Weights of a small transformer language model.
Size: 25 layers, width 160, vocabulary 2508, 8.15M parameters.
Architecture: RMSNorm before each block, biases, tied embeddings, normalized queries and keys, shifted keys, gated attention, capped logits.
Training: a variant of Muon for these matrices, 2070 steps.
Each number is 500 + 40 x the weight over its row's rms, rounded and kept within 0 to 999. Layers, rows and columns count from 0. Numbers have three digits each. The size before them is the row's rms in percent of the matrix's.

# q: layer 18 attention query, 160x160, rms 0.108, rows 0-31, columns 0-159
# k: layer 18 attention key, 160x160, rms 0.107, rows 0-31, columns 0-159
# v: layer 18 attention value, 160x160, rms 0.13, rows 0-10, columns 0-159
# o: layer 18 attention output (transposed), 160x160, rms 0.109, rows 0-9, columns 0-159
q0 080:459470463568519464460500486520523494534472447488425475463556474441380517505452509538507489468497498598493478456536503488457400476422467445456540519554526459477534571554399489487524474506524530432481478456496533523541442492539505519527488431485503510514494478483425461518561460508390522508484478453460474518475464478518493505477554576528516547444549574477507524498462523523526477531527552448500520445418537483532436491505493488559482527463493577506475435481489499433446488532508504
k0 074:466448481607532549503467436530506539489466493553552497531495559454492478530451454447566518484466488521503452477484480449410467535512418519539494532524427481539479510492542541491509472493414455507545518525496626492471473548554541472472427483549479470504492432460488410574503499547516453478511508547450558524495544478452431459492517528476535479521515500521580485436550539470531454496433555496475545480496519515494485474458441537534503499459529541549485514471561485535474496506601466
q1 085:490519471472520493454473439500445480537533478429464503477587512508407580491514560477466492510462520432527435496500528522450464548471481545549496482551464448459499475510447568501502484473517427441537437501524479463563538495560493484553526486436521532551445533476502527469515423437493524497534431487544504453498506533522520554546519436482554545560518493525515525502559609518528502466536475581435481497558553495494522459539489462522482472492518543464628498493593497541470503507498488
k1 085:532501516497556547452465511402458487585507472542584475510470516558474506530460504534537441437465527490525408516539556548450519538532509560529479488496495492526537520505520492504517522486494505428551485555515485502482517501513460557541598542469517507475462510491497523520523454467497519545456419547546550552579509506552582544469544556482500498469498504515484421544524508546526491471480567535458438591507565518470527545424512560494545511623500480462542506570510489485530561519503485
q2 089:468457536477537475584506464521437459468453577536547499600491469483609481539539495516551550472550515468516504475480494465520503426472528567498533505527485536489544510477488391494475496541403526529479545503473510494494547565473506528508472465609408488547516470526523440487452526565490517492486484531486504515442472522470470491501415508448527443477511524485473486515389522488538558521442499467494504567560446454513490489491475464467569522519477493469476599488438476485495503544462516
k2 082:472490405454521439473565575593569456489484544508449481531458519478536525517543472521473540525519460550495471510538474481590507476438498479498568502460538549530522519522447421468479530499485494557462476509463514497395516527517507518573452487516519522506537475546430493430475510551402503509502496489435512488472463501497441488498557589526477467530533557473497474492469500513458475506578492520476574517454456472494475510523505523513512498471433438453439576441428451423505473543456503
q3 081:434545526565472462578555466522531498470506438453417525466483532551526481508470461572510463527518466582503520522478522474503440549551460467467485407507511540511503535506511485514499479511495570460511525555458534496447548523513506525428460579439471471468493473507577473536513538529494478513474586496399476540521514431462496466471502568488449493456445507494529573456405445445455564541471484480459462475520438467526506544468501492516500526499529467516474481565451495466481502480416579
k3 079:460525490445441460503509543518584464505483565469487525415488554441497526549426452444523532511487453526477525547470486485457500522481425435510499500511482476506470487598517486510473480553498552483562513529482547503498488450474497474444419533503509524497456444440568420496487516524435474516438564440454479546508485499465458446507572564572491495452498573492486529506532464486440492546543482477524470442548461503501484463487466398546484497461520526565476460483481488417489449547473586
q4 091:473521472454561540391514454467446499496507545513483489619483431421565513494522491451459501590505467466453478482536493518517479468548498488480522439508528539519530426463481483524407503510448496475460496461477542451521539536484494506503540552525460575505494562555567522440473486557542513492472561495526523499454412502462550530461507430513407459507522501525469484475466449494458516525451520514481416520536478468549502544508446449441503490496484449427537528537492449455553519510567504
k4 086:506542517459490488557550573548471484514489525455489528449484450509603511491477566506523544569583473492511491518513499497524449489515482513467422495519519484510541490504467521568468628516502516544548486478481505460585502519487543603567495514438501483397527500550545528426480514551479541472504501543533501489487465464500505495500502496465488458487452544465481472434392434536445541445572479503549537517479448547518576561526467431472518551489490512471512480549462484446531480439488508
q5 099:551532536557507565554548529484465461440418514537495510439463501472516478478524464431468542550437550573523520454446465545555486510557470491510539529492465531560545482553528506461472478516517571491440471476452479500424509556493544480466469500466464488484432499489548494516496609461500545446481526510491479499509470445418520498490528518514443562481507584514456499515438503498502589531429497444582495488511416505585470544545543544508477509522495518482448542443498485459557448543470518
k5 098:496474482487469421502518490574582524461529522472515552532563494505469483511514414466514507561510460596514548499466432482500480510455385510529561529525573522604459467517513523523458484490558574435505447468467552565407509525530540463441433485464483485489479481459505477560487578526424520485497502504438483480433499514479508481539531498539502512478499545405519503477455469472488569491502496469498505484504502509526402512546459507527454496492500532465413485470450486430498478535459503
q6 101:507467458482483470407487432494489511533432448501452517462544559454493471480500562511448446439537551534489509485517493536498541471458571547492549563527583440457515478498491458560510526473549423462451507475456507542556435496518515494483514478497549487567514490495413471488529455504471466535546476549479501503463578435608504520498489454494557553555505469546495491499584457452552453531552495508498499438478549503461481464453483521483515491525475531488491560449498426518500545486483373
k6 097:518475489579510549490444473449422561528534433544491488500503537557425499537498566588438451413481578510506477509514625487539526482530530546454500574518533452513529501473453506442481480453498488466428506494550480507525469492450546502509518493512537472493541510558423537488512430516486473477532409495497505475479543516480541506469488453435544472546440458575482485560499550551476486465478521522452504521516500469484466452481551600501478490493521483513516560514551478592501542545478449
q7 080:512533485450482533517492515514557508600488484483497501545445480423507512541534538437498570498501525414474433526532600573489519466466416497490493526457534527496534513470450513480471536504479431441457499507556564437504536515536512523468519458526546443466519573481487521449469495526488479469477487497595496557418398492487491520539488437458524527448498476498503553486412540556498425455485477536519503515516491474482429500534509497527509494521506592453566513511447498509448496470594553
k7 071:528583463485478491484500512548551435532534509464459494581465483418553455546576550482545533502517538483570485552521365553549527508418488466494544541540556559428509450513479459524515548534518460503514553500455482501448524469557450536458487465468486443533553532482445485535478466411493552498547522473472548546459392493486511500535484478515455529499544549457492450459488464523500491498511505495523486542479458513472468529487565511578511493529522440418467553522445505518535479479528477
q8 087:500508539563516502461550581578431470489541462434458482454530464471530508494478470492515453586547483486587475498524392555433522506519479480476434534469493469510461547480536573489504566476578535548508515521513476516520484561525500555485547417531481460471499451495465583539523508486509524468503472505487522430501491510403453508483487512437468460527463472500499531528572461424513501480527527533452504495472492511417540505468518512588532485479540522513481424550557553561469547536494435
k8 072:513530507566545522497480493534447548494488436523545496431516389488460493479478530489572466512457541465506445503488506495456502457531567455500415556489441507527501529535479490514486556450493492433456483562539544531532471507432462516501546507501553500414488437547491533504530418516565475551470456490550475527468573387535527544491471476472489572516436498528482514475508495540494549484549574483481514528479506507519590578466454563453495489467508531544545513528589540465519503552544469
q9 105:513455565520481446468539470509571475526542421443509551542515564521534563484455505527438520471558521394484489420485581477499563408456484495560541517476482495474529499505425458506518520544555524466472495521499512502549426504493501491526495471541562523577478529448443485528528448495473487473543472566501548482489500525546544507530562484472538509535539463439536500512537475489503570467527403514528560469550532492474461485479532542467495431483522556474474517436470429489471575487466425
k9 097:562512537439486525450537485398456507558513468525529515454499480467470517508455510537433495430478573417437489472501591536498558421496505562498532569495485427479566458488461476533489549544452498446515532546509485513485441478448460446502559538479563547470475522546464529492504466529554442480470487577552519506569539472525520474502492500482527519550536473557458490570510548507492462500497516516469465537502569455518534530489545566418507437520461521554484562465502446551468524538548461
q10 103:533411559474503479410519462490500517530486426506476501417545450441477481505432510536508474449536498459452560489505574474527489492578525504478518586539464464466479513452484487515446459503521549524508449525506492521524410430502553459520488485456584546578527499430397490463417471421514446473563530503488541481474518501509524456511481543567548467525567468481515470489494565483478439533509474523482521547479505498545515481470435543501533515452517512482457592454460496480548530482463479
k10 081:541475423541519472521470458464425493443451485480424471502484536444485463450517530571516544454488542414580519576517557481407484498541582547494483555498503486478519493391466427482435473449477425538500541519484484501559518494533564482526500519543545434461464532547517530492445460433490532521518512487485548560507528496475528428507502512472476494518586496525486461471505557516522361527447490526487523487475480531483532480462518491486536523526491506526468581468484529493523460489560514
q11 112:483477462540515544521489597492519499528533519504513507523483503527510521461460513530541542489364492526494433544482540529546455503552435450499436592473537480515492513516462637421497483537486498517514453576553506526506563499452469549396515482496508491402536488516560501525426463535551478511486486519517516494437544520502486489437530433498488510470513494529472524531536538477472494454544497565497494516513480525499525605600491568514489488464499527485500520532523530501438423494527552
k11 094:466510521548506487543549560501555497497500468481531459482576529486519523490509465480572457551438465511568472500479402536531467479468422479469487449544501491462432555514520560440522517488517467533512476514484522494574542571534510498469406496577455463542565471440567433542465487496541542475558526554491455446465512481498503537543475448498481494374483518495522539461539473481473528510544420532533543445563485539530519538555526500468530470474483446471478488489562502495479431416461484
q12 101:453473483452508496531511506481435579496465541466488560444446500564439448502483534572489448529470493534541570535484499543554554509511443529472442520496542523545493464477550475385465621440449440490525483494499574487441496520528422459476491502492451469446592528512515560514539470504501517504462515494519482530479479499491463568428498476454402453503498471481495517561501512536492506539508503467474541509560537531517501515490472486535474552456498409530506553500448464478554417563521491
k12 105:455565534547502531551478542543392535466490522511474547487519538534532484463476490497490444616549434513505514566505440512488523559459477530500485460494519525528557571485506503489526535475486526480508475483431533541523546502540531483497461507530408496491627529516452498533502521476481575567470481490504504498510468528474531564458502553515472515435448504479487538411513492458502574514577568489553563485508434531514459401529562516504545480451487414488514473532503471494535483427496481
q13 123:471579517519459481558560535537457504486582491476522468551523537520435493479524458453480422606522490490492440531418416542501552525442508494554599456547501575507541500489500531479503505445504530513515513446509439510498489509534476514516571515508425444456491545498538512577452517468548516489523540425493524520466484558405490559472483469523502542472450517554491504558518516427463446450493508586516482504481516505502456462519557525553521446509456519531469519499532547533491451454535435
k13 083:469574517562489507494557521546460529534481479524533480515469574514454450452489494466449486525471485470465439518517555498521587459567541579527507547526486542473583476535471504464569520516464511491441547504569495484479518459480528459477588549511472456477483510507513549454489524498520530514531465508471528446514523497507441499516449476487500472461510510519444520573531544505464452521416560577491519486495420520517440483429546567470492424530507474520509644456511508566457425471551478
q14 106:495507477555523505448489570511480542479519475460483512468536608443509528518513505489456480448531534555478520502486483447457558459416451423427473551527462450513512516557471537530510455500572476449530522523428462533588554478472547503453470533509527456585476509502506454538477586452489495518528365530509467459543482506455531514500545452459470497516523498442475543487453452502464478527532494591527481465468492555429502519459458530501514530546539548532514496489571477522450533500558560
k14 100:538466487530458464447430480496442562537487501504501528521525538456386489486475497561532493451469579569550522533455549475417512455555459491439527513499475453475472457544471487485527475515493498470503547524521464501503522516496465459464508474476544483500476527487508502491464456469487493422558448498505549529505558546511454474514504432499541467576521484518517503513424554470487407478489517477484455471455539546430536516564362493536510527511471596523523539415511387532487517495486549
q15 125:538536599522482486376482523518450478465513449479458565473546467528435540433447582477486437465593465498550496450471529448468571522465463508467524537472446447492547487473479503442502494478554518498508452516394488479508503486564516475430492498495565459533464571515427536498476466465495503478543445530584524506540556517463574470461531444518500538565527477473476530478610549465481493530498512527523505474452504550499544454507474513495469523483527542539477471530537445537477502504494495
k15 100:503570537561471471423527464534410518479547480499483548516514497534494523533511504519450422419551450526562526505502529493461574491474485455438493539509453473525495482443496438441532441463599473481452451539486451534452548497579486449419511491492466429492488531536464516569473491430529496504494448487587512483501561550488510511485504458544524495507544485543494516513513477469435437489499508520463567435500507550484579504449480500544492551474552494451485565485526493544452557516574437
q16 123:519425542542537490469514452458433474496449464504471503462467442461556558473435517483493541461570567414436553419488521515468512523524519501521446527413446460532503599438507439527470515514478514477515522494528560504554430486473497524565507436485580485541521440504395515523559464472527506467539463594482492492582519490537518514548518535457475542521540455507522514498551412486541523501504488486517493453577509505469523480467491428475564500479552519502529544501502517542500530491462462
k16 090:524489544490537514482450458469518535393504487468432459501498519512535440445442469492493516512550532444506480492506598503584532443458543465523540528474523511468494483529423421533469456486571483472442485490497470607528505450471535474583525475509517473510515558477439478475528520475496533472458540533525525521590531477553594441533555487574503471537493525528546563470531400497525479523500537467500516503478472513523550479489538485491517517477490438470446562473444485570512579527502568
q17 086:459470487480442520580467468518546475536461574530518509502491516528575456580494509458450469489520506513470502497552493408606408537548461434540491493522509534510493446470435525471508469475496504474482533445548521520445522502496476490485466518458395524542580477487500498522470444493479473499464617520504487498473502507563481448489512511505453549476548519444522525480424473493488544514439506431561450509597479556486458598498535456487534529457545499472499484489498461424444477497517552
k17 135:477507425481480470452500546515521511534465533500490497480512513494438553492539595544473479413517542573484514508463504418428493481526446487433496519524514436493444531487506459447494489502468476528518545510555558543454497445586404453524490552508618548526526510523506547529482502498437498544491456564501572518534510476486488517448483457456458499494552436418541525501557469503552495559442513510505444431506475566478478485486418460503510508447529470511487505599481469428493490533481515
q18 093:517494507519470493560495413528483478516453454509480493440454520536487517461500438549461547487539594465440548468498537547417489431491526496565507499526497522502522542446510454529506519456529489486462542484503503474500408397412517548553506467567470537496484466490524495507516442497482534431527528469505445493552529488541508491592473550480575528544534507522506482568480482532492471505512458442488465509536551438470400505412485510463529455544484494448565502434528478495572553465472424
k18 116:565523462504515539559488426526485515554505467512483477550472555486568460516476404479502489512532455497513467456528466628538512568489559477549510497451524574535569419442506553511514551507541516450502395530488464466567473502411547523489572476542427480491503471478493452445534480491509482480559547448586509480484457503524524484554520569521522461457471561546525469490450520482496522462511457494488541560484535484502456469491500533440458457521483480483467517417539453517528547485512477
q19 086:530504467440448520531553472517490457513465481555542541452483492430501452452536483507505494487529504471504463456461546465568432462554431494420489448561508423551460504494457454451494524479439499552544481524527456523412450439538527528431487579444518590467446483451532510486511525472533452408498502464513469506449467526490561454455429490532496536455522559544499483538554596483502553549535486483476492535503508459517497518453517470489514451494529447461485490441459425463533472457453520
k19 106:482398452484469510464484583529516528504524549458529526451506568479512497494521543541468495459556596524499547503501456420457440440516492570387484523486477468518430537577552526448552497502481469471488515502506539536435522494490414467470495520448589500498551501528592550486503508552475442529532439491526457501513474433506491452517460530437509533437538454489499579530554537510543471518457496515533393476511487491507515550445476491506521493482517507539524511538546559465465444515495491
q20 099:581484518486564508518455428526524474498498505500430569468494512567522561486433489569491472502453485487500549480496464477504538419509499512536544554502542496491518542487514523512537476422525565482507429495493485451495443523475620563540472506537529472525428522459440453577476580496561463477508497456502498415497553542522524464549524530489508542530597584480479480504500523496498481517521467487515461457474529490489461520416457478443537455481471456583460541462527466507550503531552417
k20 111:503544523480551550524497496591485512474557512436528501553487467536494530525501445461470450570585518526459548575533480504511548454453521468521507588498540523507510424471505483537463530481559505396527453463504400521585520460495553489506517508545413531476500504560427467485497557460550471467502546460477509463483476591535500539532532432536511495500487550533490507491505562480462535520479525474555523506481464471566458485540506551537521536537430508528459469498528519528511541515607571
q21 106:504483541516488514477623553476455505522535482417537502506443543551512483504504500471507492559489502434465481490524513499473520509551477490533546525465482496568555439419539587490465470444475509498497455470531512464546499509527495544445543585439490488475473456487474515548517474549518467554512481490434484531468477534482524545455456443506512556548415529480443564494551533431496440477486481569543419495525567548461531592506577564438446465445512540544530444472494479482478524542482493
k21 089:536528528526530519416535533486544497501492554592485485502471518526593467500428498526522551447433431486437436496484498494466528485562416407491507510498457560521528466432504546469520453431539485511509497499536525540506478531439495514394494510495491480436480447485519505512440456526525460549525551532456549500501496587486512502403484478491528520477509495487534480537538509563547472465525477552563482515549536527514484610550521424507459435512555541537533474463528464503496549535478553
q22 105:494463481489484520475464394558525512477460451430438493534454518524550489526556431528507516542571530490558585495446477530545548561458388493523528496478572519534499455508540492527471415450521481452507479487463513454469532490510551459480499493514451442502473544521534495494480526473444488525425526497465442546465483556477541477503602504533461455527493475459499505461448537492497491588475509414527507510488461495527513519482523467557466599552508531502434527411428531484534499548510473
k22 096:543524501539438478530587501543451476570466468479502489443513492457521480505560586539405475546621532496547512472493457465525498578508458475436430566529437475540519553506523535530391520455559500509570454473457511494496498513475557427504421503444502491506527488524471543569437457536525556467562506559435446517499529517439535497550505475497492513536508485507532553509479556429503489490489449487540570485517553556519534471492489517492508529474466475488413485481511471486482479486502489
q23 126:525504530469495504497542482512462424529462462572514489427490460558459471461396530548485460451486506448465468455452481539423538509560535480542448546458360456485601579471474496449488509508531504496500554451519477485499473469492463477576578496453566598494509443495478579496473445531463446440553463537482509481557572463533468493510444486534518447558536506532529540515523490472519479514484506538526463459486546521486569456488475507495500477473504525541535506514487498570514504484466485
k23 121:469508537557585547460455443471450486485548453460477504504536490503546480493472520463578502518466494439522550525489509479476551476480581527546481514501490485476463526518474494476475572494500577508510509444566520488476491600429588524500505490488462502461411482492504484467544500467511497489566495451518511524483520518561443437488543597557499529476512479551406455509482455542462471460447501533425583505453454402528462464470524442500537405523465564544489478494501500510560534513483543
q24 092:563457462517478441535550527486494468502505536530584500462565481458447515498520566405486486488545561445467444516514550549463560512483583512477481527570464536488470518546508523574486506446479457488467495546545502466486356495483435535546547539440539469467489454439495520526498497496476492501485518427525432411493523486512507539533440541472494562509494501465431472500556544504527442440557494501497460505520583490456526584464505554482530515488515506507549526534481482504508489493484401
k24 120:509531447528507488546530450471448483480470470502515485528518552576528525474552447492484490581483499479498544448499440513524489551516509512522503483443603489485507494432521447464516543450508553496498524495515501492485464507457549509479514539525474537494444496458555492475541509493503528521520518485519549507482581595538529490522473510483521512422434506542475517557372533556491510502554495516391575554500507448511474418462490592391517505547483495479514443417524402521525470443478477
q25 130:501451433475525464517500510447360511480586502474486451464487526494447441481530454511490522488583569468469458537490509472460422496450485457469477531459519469501473506502520517578434536453543493553508564491469495509592495477446522506481540480426528461507552496521530489475589534484540508433501401520552404453557502498508455537468515492487509478567545485537449530574503476518498492484499483576525455528506567495463447534520462513492483506464548582501519480482544480473492498570560506
k25 117:517479503460513485564503437497542558535488534546461491509434485484532469511466386504482568541482500473440461475548511548517431470502518472515443549492487574485627477523457549564500539493457491503504477504559502517531502502447518543514448450559473464454486440442516486479517483571480460425512536557586396476525412524523480481498471558407563501478519547556495451490469461521481475404491467516489531541537567434507507523449502470520526484544515505480507496456538523521489514514475460
q26 111:492561508455499526444496468530414462480478510505575535486568487495446577462508506470417504471567489480517512482529450482510637522470481483457434463459439563501467454446487528429481469489534529465513495469494510403491570417466475499480507528476505456546466508490557516532529456508487508468412441481523488516520521538480485543525487413502446530506509491537476508527503418512540486547466536414434516466466417446531487486485450563461474564547443533510569495492497519530542507508478508
k26 115:491549554425466479475467537426532497476499505493504537442505560492477502446467543532506532487454437396444497467469493481507496525504472467471469505513460531503533512495496540416482426484570574479588464424577481562482481541490546512507441489528530483551507521481557559482523551429483492453567471470557475471519486496502438475481523510386594490564595489518549521551567531521506504480533516456496508492525532478522519500460507526483559467507507524547521532493596529462433508440466511
q27 102:481478494496500466475468466533469481418544524514472474522533475562468526480509540531571449447500464510497482466499468457574446564449481516451524496485486457453430510573542529419456556540535538494531498462453537515403538508587563478540532565436528452559497591485515476539522508500536529515532480552611514473532517481468494477510513545449445494513506502457523490534429481496501634548559507499506529491567476575478502520445495456469477525484546509429492507552469506457477450508500523
k27 099:524551466482520472492464488477478570498493556496499453482536495471509549503489535537498431454495506518531566540504474480496518434456524533471492543484463481492428567524562495569471514478513504540587486481513526553424498549500549467522454513500558508582503500531518557523519555483533521549550487479414545530530544524473502534430521523455504539518490548468475514506496452506543492566530512522573646438521555496478533553389485464494558515438519460539504512500456560492589483472422554
q28 108:488456447519490465546511418529524558492482500422489493527499559484528520524512478475441481581520535562520427512565413565534536504442495428608568514497524547487512471479531436485502556501489488478519464482541504422438559541514526499495532501592451504585544506463494481563496460539553465465518540477514428544473506491529506507515538506516478493534499585526479489489443471493467461501507546438525454485449526531468475495503487461465529456500523452461491472416529521549572522475614535
k28 118:506539452399493480511506460445556455517432514512488485539469450483466465531521492478434581465545392502494467422535460584512498567483460477433500480534477549486548467444440507498465475518441501524533539519434503526636472505502449488506467522510455453477582466467463499485532488535494435515508556536410491477520512470471574533559491486500496475540488572523523465417510479543507457520450499504550506548527515474480492495510523546507500517500443517439541476530548468535524581477556464
q29 098:500430462554491499487546486505457520503498515482542522501526425586544488576462497494515369440571485519432497515470525493523494494449519509484550460515501575528511541441436499491475529535465433488491530506485500521408459528476505507486492494586517518443493424512455439495434476512485547533459531492534553495450551574534538495504447576509482540466512490492500505548486507495539447503466531503547459495579507507474484638503544418518507418484491515499464534563503445525569531490459504
k29 108:569399517485537551552432490514576497581532497509457504551449485508612510519467497494470534523522531495486503480495459468577529494496486471537557562487453507523497483467546519550494494470492471451508415543400479562426495581464551535482561509574455456480525480542490480504513515523562464459482476483520441489494421440544448447469560527485466474551521487440505474513501480469486456430487465500518485464518486553507541559484533522463611510516547532558505518462509460468525447522534537
q30 101:516536439466503509486456515502499549527501516527467457531495496439459520438497490452529486503554510487502484512572565453542539613550529520464516543454541487488439447577550487566467523445552489481487434462455503475422424541508447543478474478425596426544569450520491513443459503472430484542479457465448543491492558511534533498422500574534499486488544440471510480467494598456538472493487513443471512477504508589480539492472427518486553470481547520445506490479517517496459507499526477
k30 097:466564485523428467492482440540489465495420459512471491490501552435475537541602502579559462487576493501538469444481433472498490445493509444494490467531596502471454545484470433456489458517498486513401526505515524484454469528523521493543503450521582512566431473451510475506442456477509518501477507559409543500453518498539469529431507545483462521506575526522466451548532499509574467529471483502466451510534478505519479415521520476519559528506522397525513505491495506530412543511438518
q31 104:434539450451503480442478448473528620490429495457489633504543545544484523492559494445481560508471513539456504434524430523471470464467556444475430550482488504463505501439514502409551437477545507450440479486525485523501576513535478516439508477479496528464525459542497519505538530412522476456486530528540528533472474473468527469590532549464433520523492491516493492450558530581539507541463515519554507546508523516458547456448490552494495447431539445514480493519526512466507532472509465
k31 107:431453516447497461521547476467506491465522469495531505558567586474512506444519479506375392518407474475593501523475409490504563482490446496488501534538491503501503516477463515488491462498617521506534513549536442495503596532542481521421513543461538534543474560465554545488505511496499538532528446470469539524461535543501458507467497498491528466507494432517457540487464446463504439487479470535427452488424561546510480468537478510551425487544496518534549514481442527518500481496531456
v0 090:500491555519455489493533538527518513434533537450486551432487473508494469554536481509510435520443487534451544438510515512500470535472487514521490558396466484489493500502566519545485483450541508416526465487572383571370400480462464518509491511466507536494496466443549511543503503478450465482509505437474545481426524584492530502553538537510467476515516534445436526475501428495457510475466557562477545532470467445497430569449545475498488513522482474470507416492518521473544536491459510
o0 092:554486489569465471531526614527511566487558538493484487513432505522462463506585547458439476538529454488570495458503490497562524533456514515519565503595496562470497451430543531482540461488578494592467428438477492492552554555542508514459510558514461488498439533558501522495489516456506585510537561506518609524500540505465516534539517455521450500531443453478530501488555498479500516582465485543531481466511454586465469478540555483520472528484507502483459513439465451511466480493517507
v1 089:489491559512489509495547496472484460429504447520480487574498480552441462525540560552476511433501509486437551545452508480469494582556432483456537535503475547485494535488479482541574477462470511520553501569466513529455565510566570451562468518489477515450534462504536444583448503567494488392554522532493538529472497537458460503537442511518606522493561481478496469493417472526497534524495427523466563473501513479462485603526512546550480509501491480495525537485535520459399474503540492
o1 090:427476539468481484518558520514530468547528453535524472402507496455440482544470501506500567542470520430484449526441504552503589427452498508396608535550509512495512525420495482521517485531477469504523517530450464530439483495550517511465482505534489473513514522459445506427476466508399533503537473471550452517489537572508421569476473503518457533456562483538514531465560528536498489534534558576499470477530550525480517467506553495510505489477461519513505511588580448521466537507502591
v2 087:473553475493528499453484548517515492393442448458443526501429519531483481508440574477444457553523475530465450483488454429494627543497511520500509466555492517436529471578544487527505403526503572454494506554482479513454449517578538468468495509469496434530546503428489441431516566572493491474529471463466469460531527412487561487469505543525494511496443517556444495478461472486529529502485502489480478444487476495485566483496478530505495523548525519501470479513544560396536466516430502
o2 088:522486490421474507501484474557459540465463492443480496506502542521490536541478455480453511528494513461535413536492441524441605504506468470526568504513514454442512462495472465501573502565479403549522486499503542499441549574468515551525513490519498504543607528498550502543512462424496555501440441547452452469528547519503592482491580468442490496593502484529484560465501535468490486482494483479491500498543462489522428522510513474466514556441544393473510529491534452533484445582530525
v3 084:457527482419473439433496530556533533498469499453490519500570427554457460468486544537500486571460475506469515511485494434559482466572548482445534554530569538487540551441531534488536495491447583481478534452514462507444480516473516497471444461478453502559492488436556524547599472475425488535519477476525521460562475483549479506516485448459501467442545497541517495434514506527558453566593532453542463515468465491500586492407489517528470526544494512440470506474475507496513461549569493
o3 084:537544566504480535586507424576542499514468543487451433522474523467496520501497509496388455550512550485516450498553481480527527499481505586562540476520546549495613504542448443516564500440488468524497491484501524515494494555528435570493415452558480526425475430464551511535476495505488492452512499502535551502506491513458503574495517462518523513433532476499495481471386509463471507511511504444580467519545505500529493498507490530464469468503447499382452473496487457512494412466526466
v4 086:433506456490466556495476483411509500483496461512545484513455561485438478545553544493540536509520514452482464485522531504487457477538538438485519508523482518468475505426520526521459502512551459439552457490538465486529530494455509590506553441491504510533560540535506514499498564448500548483500495558550455458555456559463488476536461484515529546542533424533481535484582531483550490449545518563464529448509526476469527505552567474512537450470663446500581498533578553553525526533542462
o4 088:486504537536509463538451565460558476444575535451522478468466470508491506424456502472504465463493521424486471493499545469426520494609513533495439480491498470475442528533485569496486492485531600496561509519470438506519477459468459499451550511494543511524472472406536534488550417528453476521487491514464506477519530521496481534431455511536501491529472498524535554509528518498419485411458461540455500484506600545506565437525504555539496565391464516547457588489527554454490502462505492
v5 090:549515482485495392492510454474531495581530538514479542521501507571507625524486518502517550479494495453536497523484491527516538513480452448476538537485498483541485541441529443432507479562494557472545579504488558530446569481449426533496523520535559530463569480509443502552528503447543393504512495481491438533528515508488564498495455475512414581481452472506494584519456480498495512544527542466516521519538516449561546469529488516535430533536443486426526477446545443480454551511476534
o5 087:488438537536427552446534492490425487440519537471506470548511462550494508551488531470526482511528567538440477487447469544468500539526486508489497560456527558517507568530559435489509478538413470549466480480456592475491501413533493442460452459524452530514464477502463507494521557540525403544478555562475462551491454468510439465516573570465477557458527507522503448532370485514478456511517451445494437492462505550471557487519465439517517512458471539535514502494517425505526480487527488
v6 085:468496415487480495454564525525532477505418425538508598484486481543473557517432560598516552503525558479417575476467504469502447462535474560516472449541496493476548480506509421519447491494505495493519521517550478466573455535479502538509560508523488512456510417522518476480467531501558484567455444587612523465496511503557435464510464484445477489530518509460435443549504554456516498553482501498488469548471477510481505516494554489495529482565478511520554576520475511485452505570485443
o6 086:516449438448515483528502496521544537509540515498532509507443536475538443494479450500447615535461447501456476492417477502482515542498477520494484491409446476517468467519439462496517565504497458452566457493513475508447471414466569428538460517463492504521432507465569468507479432562519478472489494516448536535550467476521523547505479499530448457405531540479528488454461541513466462484532493505552489547557516413521507385549491500501500523495539558464543591474541452450429495526503544
v7 083:430455443481492577498541506503450520511516530473538528505509496489565494442505470509436465471418503477502398567509464449530485470540502444455486606511433490504521535504524426476502533491480558532430513517629454578511458492557474523491554464563450468479432513540479483487504572509534510477485460534443521507485432548503475545512525532440478493444494471488457511506565482535475624520526464564515509494527524470493474502469568501506507517463544523428531467507496500481465574551511516
o7 083:425470479519521479497602587472504499536523483414571504422485508508441500466484515468457442460465489497480483508486516507501518430447451542435429507539477530544512490572517538476500471501607461443514463466465589456469574508542486442460454548530561529508479590503536510509526570477474541527540478496465492531526520460462467442481543455500523472454464491481585572483446540515553498546492496533495536512551494513458496477511466527442452419446485499461511465546486464454568504487529533
v8 096:481551510524464493525536579549544470500544491509474495480498493530463517422498430456472556566544482593551451433459475494569478500500433498524513527574472531449500495513470486504421508568442513477534516434443486503519444494490490468457468513497469546517441425513557454576522566470445471477472595468477449495558459541449491480525499556541561521452548528496522442515488425506449516478480476454465521514471488484458490499536507542509425609491524542494433435520488550525499448506465484
o8 102:516472462447435452483459484534497494457474559465489510573556500485604600538550504494524458565509461467551538543511406494536521496406472520482521460560485495487485404429548490458532460487505468508470502486446453567447582504546513479507525484551517478500470519468563533499443520491472469519447454533552490485423482549482524506475550454489498520449479488413489512494463516519550533576501564510499507520437519562484507468500523584473535500566484501491451486500427485428496444452510480
v9 094:545525508515505574466533502570509475558491419473591458446498526528465550456522511479506504487571401533455512508472493542462513507587520496517501539509471439480512449517454542454552546445521538533444432474526559486530441449481520510498506531493451410562522478476508462518440506474529508487449524468513485428509469455537582562444482499491453569509475453544497506481514458497446477494504488545499517414471470522481448441473574482532581476488531522478451496588508541561505435480504438
o9 094:524563507484521460478403475460498558474474497473520484532521541469482525518594490501490496436470536525501483477476467512463532446496524427508428480420512436487489511507484488370534523500534560431489505486513533454563525487548444544519442503455491474462574520516593469522454430518481537494480445461535484524493525560480496545471466490442528518532472464509531612517559497497541565546425480536488524483423543535475469530530457497509530597431584518490537452490509496487523465516502538
v10 094:533441485484470456531476473473421521491511549524472485591510523496484519500512613502507458519506562509497511561523511503534525484444532533494529525521543534549459475442472460461512389464488558476409443414515486527478534547552491467549492433544544515503521507569520497488461523466460491489501398492536530462488475516559515487526447484440542518534572474474471470490521524482536554355464523472508485537539541484481453425521489503527474506497529542511438575477516464578447539519536475